config = dict(
    n_layer=14,
    d_model=192,
    n_head=3,
    n_kv_head=3,
    head_dim=64,
    d_mlp=768,
    vocab_size=898,
    activation='tanh_gelu',
    norm='layernorm',
    norm_place='pre',
    norm_eps=1e-05,
    positions='learned',
    qk_norm=False,
    attn_scale=0.125,
    bias='all',
    tie_embeddings=True,
    parallel_block=False,
    init='normal',
    init_std_qkv=0.0509,
    init_std_o=0.00961,
    init_std_up=0.0509,
    init_std_down=0.00481,
    optimizer='soap_variant',
    lr=0.00808,
    lr_mult_o=1.11,
    beta1=0.95,
    beta2=0.95,
    lr_head=0.00798,
    grad_clip=0.5,
    warmup_steps=200,
    schedule='wsd',
    decay_fraction=0.824,
    decay_shape='pow',
    final_lr_fraction=0.02,
    batch_tokens=65536,
    seq_len=512,
    doc_mask=True,
    train_tokens=275900000,
    steps=4210,
    dataset='wikipedia_en',
)
Each number is 500 + 50 x the weight over its row's rms, rounded and kept within 0 to 999. Layers, rows and columns count from 0. Numbers have three digits each. The size before them is the row's rms in percent of the matrix's.

# up: layer 5 MLP up, 768x192, rms 0.301, rows 581-640, columns 48-95
# down: layer 5 MLP down (transposed), 768x192, rms 0.292, rows 581-640, columns 48-95
up581 091:479465417603537513525477504512540497509564458461519507495450439514546509504536494548488498514427501599455512439456443517464567586513501486533494
down581 092:501535510537425544525500449524471526534458462450508459457462641478517570519442527469543513550527537442486521519490650479541561504567494439541538
up582 100:521487497432495544513549443587539481448547447554515475433470465527579473489366543462514542525413542586472472479560470499513551457521452475468576
down582 106:519494456509547506443572551552563442542445577522400417479548535484426547496551494477550423523536475550486522505462454482541481450519597522495404
up583 085:560514531573555560477461555496509522468594506486532516507566576511563555443440560527505485492497494497518567514458473501515535550423470470446475
down583 092:541558475491526444503481494432491578582430426456461408631402461485469540513544467437485470522462498491481510504558544494519647449536454545478467
up584 104:460440589519477505478485481538428538491492456558506531409521540500468510587482492479494460472544529549533507550521504499429482523456523538437502
down584 110:466520483459548549500449612535527580487457438614500526560511528561528507549553558583477522434489485470434492502427460459538429469420427444447468
up585 106:390450418582462515511535469541499499486492473522429430436484528492458454472449401496641561515460493420469535512449453586464535498445434525490375
down585 103:516447574486559429529437421496432399551488532493504541568502431480606474478527473434419465484504445464585535517543498462418460439481529558524523
up586 105:455482544550490587511623502455440547508474582472513618489405516604497492546493534510669537484507563498528512551570615501488539406535493574542389
down586 105:491485458518501563527455531564466430494442555442527562469521515532564468522504480501389442471482462464565545513576470617512531530643551524475591
up587 099:492464497519471512461481555462559497420532511540529550448411486535451464418491542566520514532499457447461618502439502611441468384468429502460444
down587 098:501515517476580539516544501540424484441543537436499493606516458506464442554492491487442501372421425518375457509522538518438546485470557469548486
up588 101:486507497556404530528552512587525513357467530486495554534484504594474543416468442499483547538553495523448516459535586458496447565344616425564473
down588 104:478541500388467525499574418464521517531536470458561499516449531475476570504455553455545471479480508463530511432483398525542610526565572469477537
up589 091:446520445553613623479454385522454463436514604566530488556507481551485465422450490439499502531472444496446508447526461443582486526577498391476499
down589 102:530433563570456514443453468559416429470473492500401575482544507446456455501564529483556576512621526495550413470521496463423462470509464469582500
up590 104:525512503464464540490441519442518549511430529587598482361448567441541551495506448474527533551451569563421517533481564536483469489573481519506539
down590 101:531522488434456465412564493580465535591435523461496446465544462492600495463530494587482546506631588438475412437378447493554536422507468553485500
up591 105:547441522506550591552529476416492613529515495558464464510456367571550502567514555596558476471541606490517481467561436474543537434455492494508523
down591 101:453549441520439516535446452544498397462535427516444480513524518455502464495443507530508560574569409510478583526480448545387447478495409448496544
up592 107:466539456533515588545490482491501525508446499484489411458582453596473525558455565515590495492569474472542407504562441462573454494524482476528506
down592 100:560367548398504462389449429454457620518497512549504597489407579525468474512522480535463490520352563584554539531483484507501515481566493513499505
up593 097:486500463513491490448439461560477487502510482454521620587480432462456523543534434506537456461485606480512424493445484516527631482486557581426432
down593 093:506436466454508526512533482538513445477531516471506474451481539439520525510532557503474525516548410595447538532415505569537588471496548539450457
up594 089:506599512404543544417494492540562524516511497517612504489496445496605579591514463554404544431548495516609524530509461541551494486530421414460598
down594 091:492485420538505511576483543430506607531467470526432553482508562610489634452466533522535441518572549600459528557475541518518408539492433483453495
up595 113:445438475502568540575538492455481498499435463491484472541513411544443527499466603395564544481537367587446461513466532514491482505439485507486465
down595 101:530492493500394534510468521506477419605463521448481622541507474468540482434548500482583531548490517473475498545488479453488462488517478430498602
up596 100:417494507477459583436520534441455446458461504536391518523467447520441526467575493560538539468475446513532519580534527546518528489523542414478530
down596 095:442512463446446481577439385500514460502539492584565522484460548589473493496527496538427513467578632591426424540427468555542407522497422507514566
up597 101:504493531512470483486494474502499399534560443541502532526511544584522511452496542540546496501495479493573494484447466594514446483379492388545522
down597 117:414469552592500597568496514565488451533512559526478524498554392541514548500438582432482560426539411502487596489502455526466488419493559496586492
up598 097:532522516595456586450512485427535455467576472465481433499458496509447583472533444513502466546447510467453452412511520496466467483545484492516422
down598 103:480543521558498536553537589492546543465507499505531498362563516534498517501468513461553483433539526474536543537520462551435696552493595486538499
up599 121:483470516491492521539443483515479543518470523523466451481485518505467601433464555464564502489515510641497589456479529492427590468493464446472566
down599 105:484480494523466490510474438518485482531424501469511475514547512541484494419384390493426584473437558524548584547388558471558475485490310564478559
up600 102:398593395523515575551420512455492526471430505439439543476585506428495420478553409512566474423468565507534542534456568522582477535486523483447471
down600 096:584518580529529468492475541573474409421584505478446463490519410533495504503514458519513593492510520463533429519478492442451476454513514524423425
up601 100:495409480446497569526442487416474470481546479487505607528536519424420489591489532511517393517506431554556544508549504397526532513569533529516431
down601 106:537432502486429458540429471467428449483586513432439507503503483554504538550541446477495435524425512492426429413495540492496519527553455519513515
up602 119:404428401419456510513474533416564490373409493537442467440594477443505502472516451494577509517426496606568514477475573529503509470521486577581466
down602 106:550438449484483529413529493543493536507527396455482400480512529442466441590473540502495482468426448601471506488506439524481492447536508448458463
up603 099:410471454506566483381573597459536634519600499507491537516458561565495518442550475553482526512465504475544524502518594594496444505509470463488487
down603 104:419454585538497413464492490500441498520424470505570478458440469412413452493542460413443418475508509538514455514551495583514573474472547432501541
up604 100:520546437419498470529492382517567489578473520499485512419586545495470535496415471463562570560504493585435494584554514551547552449455447491542446
down604 106:448451453603468485502576535470406564474357529543525540492404433465535513571422513447600463468495428367435467497466559494474483451474458438619554
up605 095:500568506450460471503512574419427505490505534445443549563511376471517454581436500511572478472499566481486509448458509525517513556435526411409625
down605 099:513543489463487459522539439538520570548414464477552488428469494424489489545416563569523468539583510489454458545469577433512500516500409550466506
up606 088:482475476391536411444415584508498515514414459545497536493454458510456499527510555531592530495480449555515509504497512490540484390486552435529500
down606 098:476556563485471467528595442563380480435502464571465434531523435488521479585505533495491548516495456514464491492584559470468494607438496555480483
up607 094:490579453492503618501547539515440454472384599589488556571570537494380521481544487527450465491486511437547545510573374484512528435450403505480468
down607 111:437498429497520560461457390430463507484436376446453615408484513441532436538477452588376481477547461539427544535542485511511454541498548512490578
up608 105:489536432521534458399505418423541476567485466447482441386533480494470447578433532513443581461513548450459482527539442530529476441531495509569553
down608 108:502522386500396563489503562460453424477539475534594493441456612538488505441459491520533423561530431520517485382515460481450472450472524421560518
up609 108:445461584555536490518468583488478483549592475623467502507478453475430533548587410468432493492466531423561527443486490441556534426470482512480470
down609 099:527615527515506499537467414453596539448463479491487554489524552518552548542481497480618555452549493568571507497618403561422478560491535493469467
up610 096:545432494540604549519482485525485569555511508469591488500514499572525509522515489374436467448450443522460502604499474454592439479447477460431414
down610 104:479414553595559488545457518482549621484509542466428460516485507521479510537427511462533574523499518542498489506519445540376561520471504492438419
up611 095:457542409516551490527488560569467529475425580606443558572475516481503451583460545491567534546485543505444493533609466465394513581559448417574527
down611 094:580557516517483505493500428503512467501546481501425356476437579448497493510583547499627532509568398539589478568416534461514503493441530529444492
up612 112:463485450459621566461461451618505465550524453461497482641426495505479460482462456578573525577452523553457599563498541470527499456527485460482501
down612 109:461558511502483565519615526512468599459487534524556496585478520532562414498478431448554445509562508514469454441494489551555502550511549500439489
up613 102:522503547555637474560403445536505515483450406534429467497427570558534566472525559464535511521483486483462518525434571490526519511450578468522476
down613 093:524510479451507583550574530454444363628516529475536486452513479504508553544457502488510543481487553512482518507455522487550483612490473515440480
up614 095:519401541522471493444527455478490466424434372453545556537477519425487417451429508556492570499493586553480524496571543526590511505431446496469437
down614 094:443523593514581468479590556487499545492464502552545529529507539470514541547371600589427512486465460464493648509447467549452498495499438487414522
up615 098:545543485539356630513507457474539579539473498423595538440467517539499450603427495450473481485466434470486518519555392455524494539450422462446398
down615 101:479504520398521527525398594553514567499467629467481449400532510527536600437589534535510461560515464467527403596501541434546494519517517502591526
up616 106:541474473543522515546548547451492593414545506369514527527436547540445510450534493536451579573424445520456440520437501525509502530405523447550511
down616 111:460548432484447566515479465552417547502601556508546428501527537490440528510507593482419580364480387469452395502461558494510420533487533457623440
up617 096:453483457488407483500476449519467525484492518528487533522498556497576571562480520499403476438438545430550513424424475407562495426522475429578505
down617 100:593583554536563461586413502469513430510508442469413525497458498459427511443503410491572432575523557476473492492418552576416539522546552518484537
up618 099:543538519537471455589493552510518396554465507507489527552547474421462462537529411432637461512506517417461530408548446514564522488501451555461442
down618 107:478455472469486435479419512478462480541472509549510511502447460446427499398378521416445449476451572542424524535505492506451444475571464410534493
up619 104:560408406450457534489421522486515557425563575553445504548427505525527486521551518426527429438421518504517552511585583491450513468450500499511522
down619 107:513513585531547488442505560488484631494474464524510564525498497482469442527436500477506522441381596422432465555484501487379462452535522493508498
up620 098:431553498494520464523368444514525504492553564494512558489577509491405502552618552485541510434488440433577548395465509556522482510411481549496465
down620 107:550369567495509484514556521514433523555514512527495473430514433583576581452500510583535491593496435535564520428509536492511493525450379544517504
up621 092:591490449539538485525524470482511463474466518484501526461454479554483526576508608448523470489471534557598486492513489508509402520565536445552619
down621 094:424534608462532491500487502520420310513431504475510511483475553556559591536549463422475395575525504529542458425500559541490408529454560450529496
up622 087:499441560585482621488523436464488409489518506500451471516441533513494466532545621506453451495489454457516478432455483521495575511498513509553498
down622 092:503477420485611470555393630567472453465461525480419405493544499616454455440553509470493501489518549373515425422498483588505458488517468449474535
up623 089:586518453523581516559476533519496582553499507477554512446480440487431541443489583520526578514456548496395574541508470486517471500583373447526469
down623 087:488508482443497463449516508564570451568528506549437567464432534543446545475491524522578524459519522551479530550468471533593478532541475565487386
up624 102:525475486483445521596537456466466552532496541497418538589538409472518493630396456453529558544467483562491468606482657511568449560513448398467451
down624 121:455563450497428527510516450522586430596475523468443549512590486520486472571356491459368554470515464551519528525527532556472425545555585491540459
up625 105:510471426430637466539399472438476523491595447462560519505476425490485529482527543517451484430545575501470472498542537473504519535526519497495470
down625 108:501478424449537547550463488444480503425488506485504562525504493537614482523479432448478538466554549410454404476406539482553533497427438522533529
up626 095:376522381520527417500496485471476414515521487517605557455482463507510566509514434526491485513494482397498488506564424498489490480493464545579509
down626 095:448509533547499519560562420529629482390520455574455519579470507556547578484541506459440474563581467477528461551458523494551409490491500493441468
up627 104:477408537512565459554426524531448516426513527463462548484584553492494406449416419571502514478445535519537476481571451407435432422512568415444518
down627 099:459441476432466552556510517451428427485417463565517522494575465599554534518427515535429463482497557552468472517553557477484520394531462460498542
up628 094:557509542451513508460510492534512513489517448330458503411452516545563454542585469449421396555586574463518523512538493531576406525455527487428511
down628 104:509485476525548498462524514510506410467464582484420509427475524486525459474475437533512448534478408433499504460486622532539454478441466516519544
up629 100:524509444457551545472600510539498437389466377531475523563509422577476422519473503584504535536500567441505554452441474524502572449476534527430486
down629 094:461547517490496446451430495531591479604534578478492493521483524417569588495497451455540457432459481547503460610523595496621449532539489492521602
up630 116:520564542615454490454481503467477571559532459516394452634421420485479421548527548554438530522505520517572515483523528504490529549456464498574530
down630 106:505498536480532573493487516504440413488421519529544503417518562499494497585514532495566496421482523445498447474526519411488549440598534514541452
up631 099:469449517503592463467577528495472552461540498487416580471501452511547479495442455571473330498417502555489396610594445420489463425588490539410443
down631 088:472607471458421565559545494497529580507480549627438368590445580513512480496505576470498511499560486439462520445466472480555517492505508444547524
up632 084:522412516476453507474484413586561521537474513457555521557514534414513523518498465486472484476481499489494455464480454444513508465450403487551490
down632 096:594486489517515496502544536420499498545503597459587527488516511483588517427555519591456505458427452475585493485530472461452499447560482499538537
up633 107:499494460443487453468471517524519535474521509535507424452471466423504427551486494502481524375611527530463417446465417512538471488541450481436431
down633 109:413537518532537480491446456513466416526558543470470475500434578528484525487456524550491508479488512484485409440466492490474476579459498454542503
up634 106:513507505462518519519533498432578486504493633387473571466579475562475448470407572537423573557526602449522530529523594560522472517462460531415489
down634 092:555409536515456546470503494565452373512504513521530494486509538559458517559513494499591508558561534479506466488553522446436506506478542597529470
up635 097:506448463537547447541557507552511482433517498502467552425453451487491546456507574452591499488476509493466474502615507493513449462464472506516555
down635 096:501522589542490546438481487550496463503383486483557478423503546440469464485565467532499437528455496549494474447467531535557434447547503507511513
up636 097:558524467463398514448440473426472569573444519469414592432475535544555490569547460533562499483447496490497559440579565579519478476529520500428553
down636 099:428469540536563481487532523495460594530505508607451468484510483477478378411489492393548549523556541497481509510464484563442550510411400518466474
up637 097:560468558491598497482472532489461500586485488516457472485471528553602521471477449420613546499520402465485630499542483490454487403542476480554507
down637 098:457549454422506471635487446525531514504526493511488521400531507538462458527527471575421453583543473519487534388510567601516481546604514568552510
up638 099:481484482519545438397463465588463479540545485518565502335493495506507505443442492501443515540500475429476527423553587487595464465502535551555542
down638 102:544492494498571533527516498503510411498567463467546479512501537467481568449532484486488511519543476567384492496462404484462516514511459615501526
up639 102:505460565561476520528390415419390512568420423539492474497557562518563552489497569485540427497465551519493427506481455473554463528474477556497512
down639 099:515589554482460544436536564557583408497467482433547559610442505472550474464489567488502551483534535457510594488504431617496529500427525388495506
up640 099:532478567512530554512479471536519440614559568499564449589508436628478495475559616525508566535562344559442527473460504536518486409506448423468496
down640 098:536457471498467487463530485493553515539509462535484515528448598416529447564474352614478490456529500451405476545529552570502418531487485558478480